config.toml
hidden_size = 256
intermediate_size = 1024
norm_eps = 1e-05
tie_word_embeddings = true
init = "trunc"
init_std_up = 0.0221
optimizer = "soap_variant"
beta2 = 0.99
max_grad_norm = 1.0
batch_tokens = 131072
dataset = "wikipedia_en"
Each number is 128 + 32 x the weight over its row's rms, rounded and kept within 0 to 255. Layers, rows and columns count from 0. Numbers have three digits each. The size before them is the row's rms in percent of the matrix's.

# layer 5 attention output (transposed), 256x256, rms 0.102, rows 119-136, columns 192-255
109:113143117108139131150149116118149109213134108098143164127138120055120138143066144174110110143152091148093141117132113106161091104133152136134151105127108089094115133127168103137137092104156165
091:086093152163098196101106137129125084168115070083115101135099113116173141096124152167111135083152095124148112092156065211123135130157094168165089136153156077111171150140051123170165101105130096
100:123175150136106101117125079164116103211102065165120016153106135145079178128111131096150101105123150159135124135042095156103173154162128153140105170112174168104143177140088125127089115110139195
101:101105130153108159184215146120150110106124125164089112194131105085161073183134158143097152120147043152137097087166156149142081148140115141150140091134082138110173111152091130159133083121150138
110:123134102134103100181120085138122181122115113122101224125139157097087104140126111167109103094095162120135128127118114118154136191179087099138136128101094144150136130077134173145163123141184104
100:114151170141119085088144112153099090130084098146185200146125098122113162140169108112150171117168101137142189115093109097170174150095183176159145117089175120137075139136114073129197109197127155
098:148078125164127073111172141095126072145140141104127092140156086168138148099128161103082127121157125098140119137171090133174139144057147079151179148112091156128200119115097120114104160072158154
108:114156077132137100112140130115130175114198118194174120173166134180111088146128137134109160100094169164162107117146190140106085125167143143071133108119112124139182102113149118114148058049094087
103:076071141160068115102131077180173119145133128187086178079118128148101119085104094156119103097222142117154069156102114157164149127168123138158098107082167160120120121083158140121198073137139211
119:160135137135163086113127187128078096119114091142142112215149080074106167131135132112114133132089134152152116085168129122115188139100113119117121137166157156192144061132143128092075093120119070
113:122105126112115136179102072121156121116109167120137175119131089146108110100096074106133115142109167112173126091180151137202119148147155123102147161133136089104084122098132078085125105121113145
116:132117102146098130113207112170113127098096154099105105116159110106106163140100099176201169101107151133079071156089134071059140122162089163114137138111163145181159144052092139114116081185117175
119:161162180173099122122132076107115094151084090128120160148091196134139133078088126109132117118104121113087041124082133161198122088087120160147119118099110148144121120121163122123155104177080103
109:139136102175138067147122102111165125126111153190105138082123153123168111159050147124110150163140086141111104158132177107125104171146075117156142149091109136064199093070145187155118163144157119
123:136149120160116182213127143109146131178117106159127092101131149183169122135139136125114155105147135117214110143138120114104145126150132119131103129106165065139146204087112179122164137200145112
127:168084098124178173164105131124109123184083167121109103150087074114097132179116163133114119157138116105146141065089039121099120103098148141180106127126122156123183147158198138130115151152142131
120:112154120123105164108124136105188099133126113143181146142153144161135166113153176175189173079113096131111137090131160127078074123128127164205107128133130097106107119139134123172133123121076132
123:136163164144127119120138084150064136102148056139172135121104161139151160150051090097143173105138125087170174138085144132149156199107155128084129140142128149110120133179108152146170071160174172
# layer 5 attention value, 256x256, rms 0.115, rows 120-137, columns 192-255
101:130121095167193169193064162107154091123083123125127073063167119154110130157070124112144175157178126093123128154131079106105171143100164160141138106165156139108099122119126177072142096130154121
103:091177088141123131102142094166123145087159098121175188071094113133154133133126139138137087146167123151112096122146166098148102083080169121158101087152083172088123149112090075148103102151163109
105:067142060156123106082115156100121114083083151087172067043157141186149180131066148156111162192094167111136090135160206115131130087067113139125102144115085080107115087074071112119086110101113170
118:069146132135119125098208136175120142182124132112101119131132126097155105159138095069181131147139111100123090096098138173156156133143138127113164114155162146043185150141128083121143112120044123
113:120168156075152156113113111145109154139084057110122123117142216139139106136147111145100149152147109103120159129128135149129054086125124159094117089114135151154100104180115137149113078126127128
103:180116094109112094118129133184097130095146144053163113117143086106157192136142146166138061209149094196150092145149102173091117117123082141143134130118039111124108146158157130156170123174096176
108:111109130125040124150151116158141134121116204115098142174153147106143134144137088119169192082093139132133097129068141154136146127187139085122199129129158168120154170129124103063077106131084073
115:088155129177171158070139082107145120125088107131119100086114170099177097128133146089132071191143136047070107121161174076155075110085109168121079107104102170095124125119067144112141154136156085
118:141100126138116158128172181167143141122133156140132133158082113121097139146072163138123108102111146177141127120084108133097126142184175138144104177122141091121060129121145135119183089159164147
115:149171113096145135102111139080106160131136109128105069148169071107185104087171142122121106161082121100118152166115077098104106169065081079164146121119074174102178067159076098137147184148042091
122:107174174152133171156104085097120123124086097161072159122146073151087034149122149138124149091129084166160132110170139125152123138100157106165117086132110103100176090163186146131160083127080127
120:138124054072125174125174128142125114185133151159126134143138125134124157100064099168153119158167062187074134157159139060130141093149196181141088099147192149118157175153098166143112103055120070
116:110152173151154142121136097156094151125165158108090098105105113132120111120179110111116134123091146113235158063156109160145113148132167090143137090156108142103111126158125071170122127190103132
129:105125158168114094143107171112120144106140165088197151114154156123073132169182114101128181133059143121100137094076171170158142157142151081076152155105088079161113078140128105137161144119125120
130:181147104173022112074136098150171116142143104088097155192088123171087190158144144062155205135086177106066082127101129197121166163100104176131090098080102137174117220073127110110140144138144095
127:077138148134156095086086128129150093174120134103152131130113165122101115068124173107104174081134149155106138109099138163173142117136179089128176177142168106134107097109147158134094126123175121
121:096113101159180120137130116126149134100137106123143115097121159072119126139104134082092142147159135195083134137157142093126145064124153100203132154060135121153146118117142095133112047093141112
113:151149214124085093147113066127111147114150125116129185103138186173133088113139182128148176140139143161198092144148142080146087133132068099188113151067127086148110136100051151138136141100152107
# layer 5 attention query, 256x256, rms 0.134, rows 128-159, columns 192-255
096:147188075135108090128115151136136135124141122157125151117128097117085126134061162131141069159191123119169174114073117118043109148140091084125129137107107169085136182096179180118074156136165132
098:111170134118144121028158076158133120106058097144122144151095147184118137074159100114135076063131158140110105137157138147127151087135137101075096123087155166103098122143084091177181052162089110
089:099164154128083119113190058083198110106079119167109099104095123108182122123137093132175104129157100123068166129120124083104132110120068111135165123128164133133135130129129182192147115153081158
099:098137126125102122169172138163152146130165156146147109121123145172117156107058102112165120153056071168125151128115104114120106125129163190132113103123161124130104151118125152073105098157122104
091:140178141112146162144146079088112137133131068152116184120153104089088110130139133160158106187160061082109129161124168155086134114148119109153141125145211157172093192107135114199086186127101085
110:104162109137100152155148079105159122107148145183190196058133127115123117085096140173126094148177081145121116178138207173148065115170104068166105147120188074123091112101202149167102196149149108
111:152098134146169164153157111096152126101172141098120142080142142097114075107135156081087087197172109177120098111131106168164111147177133050126139158095097110194143164104110135154152180086101122
102:166113159128117150138067123122135135129130148136094080157126182162119139169160147121113060049066126096109204131076103108051140083170115160110084086131165100100105198147087105072103145148149141
085:129064144113084115122154104159129157133154142119224162080139142123111138116062172148107089183168145164123101107178157173184161200145148088192115155106140148177121103127118111123096126133146131
093:104086068188103154140173151124137144130129119089146115097105083104153100106116145093088154151114145083091129128157157156143122089179125072151149128142110096160132152121204169154153197145153133
093:137134081091182109162106116094087135145159171112099108103104108152175102132097107173085134072141148063157212141127084172192147137061108121081127130107121122069142125132136180146222138138119119
121:078124166088136156111155136135125111150082129084128140174104099128091193131122145104167187175126193133081062136104066152066111092084162145157091134156129195148095154167169119114136104141157118
090:115089141161156145141196172142139218113149134156089199097164160118145150116114120133116106150102158116136095137134123095134156115171182114092121126084083146134109179142139132125104140109124108
110:096174128134151114071136114118122132145114116139123136169086128148163148135165127114165152127161129076154167153101141126083156100104120107134045156105144152131084130129142119170163105143107120
094:097133157150127120168121127083160127128150105123123095152081080135191108112217187125156101083134163161119151154136114165156131099147092052155147041134118115187148126141075090138119195111136143
093:121143135132173079080129131117181140139154193161155165163051125124145143071147106081125102044125129108145120155116072118152135160087126146124126135118180124074146116123115119111126100140127168
082:122121118173079127096167146119143116147183157114170123160127097149135176092117130120079192114094133134171058132121086191119093140166164148164141085118091106094156116106152154092130123089113123
106:128162106112175110120114142097107099082125097117103140088136128100149099080123117160132118118191064150122101150083173149137141144108132051103114137120127150140122145119140120197107152111131140
090:122100145175111149179104095150151141167115114119173167075118189114136079095173131169094087102099162157102129149164092131175100133113108109081187128137108091108127083139131116087155175134142170
088:078078097186181104177156100140133092176104149197126075142085120144151087108214103115107101131125106108124044114156129138160166161066116113122092179110135169153149164167098113167146078149093161
084:155137135147123072041119096172113137086160093158169133160131120147109133089108103123117096140193114204180159161127092149126112158162199147111117113049094180105140098110124110122081056155126083
082:132178162082134131189088179109151134119194174127162134131161075145177194154105086120191141165098112106136148123142139129154154135096170184120111118170188085121065091121128085092166108150127082
100:113099174095112137170136130173155131146072179118119139115170050096128096184114177207131190142066189113113097083150092107150084099078124133132152189191071160094188150124103134088117126165134173
094:095106135140151112137088146119173128084158186119153138128129104068189092168130127114138189145160099125102147148131125082133133136143099130080112100130139078113113129121091174155148148142139133
097:116170115087144146117100187125134126104169155140148140128146105096072085100161083104136148106136102141188153106128129045123098126092150146142098213126057147150120171096121090133116125158162084
091:131148118130082085114138175104075150138191139129137192141102146148125164117166089171144109067086086155138131147118165144183100171105141170134142100144118134118149031097148137190159148154141132
098:105129141175077096124102109106190167138162070147151190130128071124124083128195098135113198069047088134115138146163182102092103135121100145150098079117108105131092117073093092133115116156187159
104:176136101107106066170117144161116102145119115203128058158167168177097160188092127153126174121154141189200166168115119128132104118084087206152151106113151129114096100083134135117151076120107154
103:139089082150149139182078140115120148127164158056127114102151111127160109098155139167057130129154165105148061143164160167164091155134113034141163174120078142205158141103103156222133147105139157
106:122106146073124151142143142189142152117076128146118098118159105151113117116130150186166115144079127139193101165126129103098137114113119128166141114141163177127109144122091111097095115154128168
096:109140076131150129141151078109154135132093076148128167052164121098158120125089139227108163119172099069159101164091194143164153118174093100161137159090064113103189164088154152178176166136100151
093:074107122128105088145117148106111125129198103184134132130133121148171125112161117131123139111083121122184153212172099174110163143125121131080140126145092097153185148111114087142129135129121132
# layer 5 attention key, 256x256, rms 0.122, rows 128-159, columns 192-255
098:187142127122100131100148055115142135070127130130186073059169147117085145151055130071143183122168115126110124103077108127158108057126143152141146105106088071145161166110146134076116093139081176
085:145141069079093087098153107054135118121114105128098131144159156125092143078117112159113076119086124135134216104116125100105150098128150141144166187168181107163096119173175134111129107101118139
099:136079130177133117141107133080086099105122098127080163122164144167189077144167154161110133124137073129175106111205133140091100172092136102096125187133144131136144145134154099124122090073129102
075:128140131108108118135091124097172086140122093159124182115153163137120142158138131113164116132064171125152134088170193124113076063120153128180111137189157126103108133163135099126175103098095073
071:057206178119119132140151151136102135101173117148110103157072124092163099055096148153162168149157065076155116189130183122131160153136137133086134147147135134101135178109122102121118150152178136
085:119131154150135123166193162179096137093031113116182088123099102099061080113095135116150149130131096151105159113148126142160087157188163155097110123143119151106155184156077068161122104171154116
099:106067118140114170162117110170068105118100135059106142089147163064170097128102175167071104087163111154167141095108125171112079161125075072090134107158137110106162084146157117190155125087131118
101:091122126113135163150158088137081135100142150197166150140121124080095097199091141142129107143142049109143151153102083130139161100116139145204116175122124181064109133131112123122097191150146147
093:122106172135174127148160102161153077144090134126143144108063140094122085129111115144092114147115094170143121145064088112163067131104132122109148066131081145081123089164114116181221129077161170
103:148105169078152106143135114155142121167109170075183093140154092144122114126113174138111113149191121140098140098130096110188141153196171135153146136119105168162157129121105135126125131135146146
085:099046105201134156190114183176112104161113121097159127128168119130143100157108139134111184087156130118152146152129170120116093211135106160182078111114076145082162114046133154115112135154142141
090:129170129136120108133129092073134087167187125155117128157125150089133154153108094184096093164120150133157148100157136085121155052117141154168078121145125151107067075121137185126126138117135124
086:121157132142137108179073074106102125132139153100083136160089093163145066104185161146153159115108138128193078127127119118118083198131099111126116023102104081105161142106146097150167147184158154
084:088153110145148139119155224146050124111155130143123148195122135127167104082127149154186157149184077073154135159148177105099156172123145145110063138112134142088126186088132125134081159153185132
084:154061128121182095137148155149068159123138140075085091145120093172111142093177136080115103142126127172062130097100081131112102146172118165115110157116156160116169152125125091174085181112140148
084:186141103102084119098131079112112123121143164143145141121150143126073150122114092079063196136133172165116129127115117122138163112117146125145135093149096122197113075134121096055091173108149140
080:194080115117113082130155060126186117116126148128132159118108173123082170229069138082113076129131217132078126086077102148154103087137131123144100086129088128162099118160117158105173132142110135
074:088173157116130119124184164162080140103139099093119130169087131118209084081133188183169165170205077092162106194142188097112173177116134116088107157131149172120175179099168114177155119113146127
093:151185201124126134167133176125090147143101140134191092135135096123062099157124138182088115151138130144142108106089101145108131155168113150101174120119088143154134108147117111118104176139130107
104:151126129063120099118159135121127172120189161133175135149157105125086126135109131138162130114067197163082114144146102161138160122105155136090148099120079138166155182129108123139114165129102148
079:155118104120089106086126143125181137086143139116171153106122217132095176155105105131122151144108167166084157149103127109143109101088132126166113152113109095147120137128088192125181066046123135
070:114064104146127163101084111136175107098095116168117208135129166174115141155091135126097115136140173125126148173191122123153082083112135101184087115113095147166049110112055160103149094080145119
104:099133151156119177157045086119116134164162129187127164116155115108147115182122068151088103074063049194151112158121090126155109130119089149146161137066104157121126117141122115132136138112091146
095:083122108130138154146128185161140111104082097162146060103144110148144110118198155092183153118105134125138104131140186117100116137177140107107096097102098126077174161087127083191125133125162138
082:131123111160113162045071131105179124122147116153130121130174122162167136205129119092113164138163143147134140139138123139126134129064043086157117114086107078128123130070107182111158089063129094
098:132139111134122085104134118110117137119131082132115183126119144171118095101195113079164165119090138132138062131105131129066137130170131128076178101117114113121106141181103112122121060127152098
097:112165160196164136100152142121134112117086118153127102090097160170182146170171125123074135168148085153108150181147110115144137108133145178180135074040102125129102122103077096146175136133095110
082:128123154166124161117097118096172125102127150194113205087114117084143108174081151096125092149174145134079147151164129119188117123073133150148121082127117105088124134082109173111174112145100092
094:125078093097122161110094150182141130116100129092090099147125117138148106081147094102131074092135184177108099124127096173107083206138029102139142163111117129113147125089123182175117133141143176
073:124160115111123118095093119090168116138182144172124114124151121116088177182109100101110099135110159127077148107156085156129135055131138126107147174136117119166093136167137133107152152104067101
069:081164139137180129160131172179105165137110044135162070161118118056139097102165115117159137148136064082148161127133162132145123167099145163077152113132093134087192127115095116190132158183115167
102:135097135173130142091131151132242131092166125125122099129152132153124122159133091092133145099179199129061130144119125170123082123106114152145117075074084137162106158152093162122147162069126119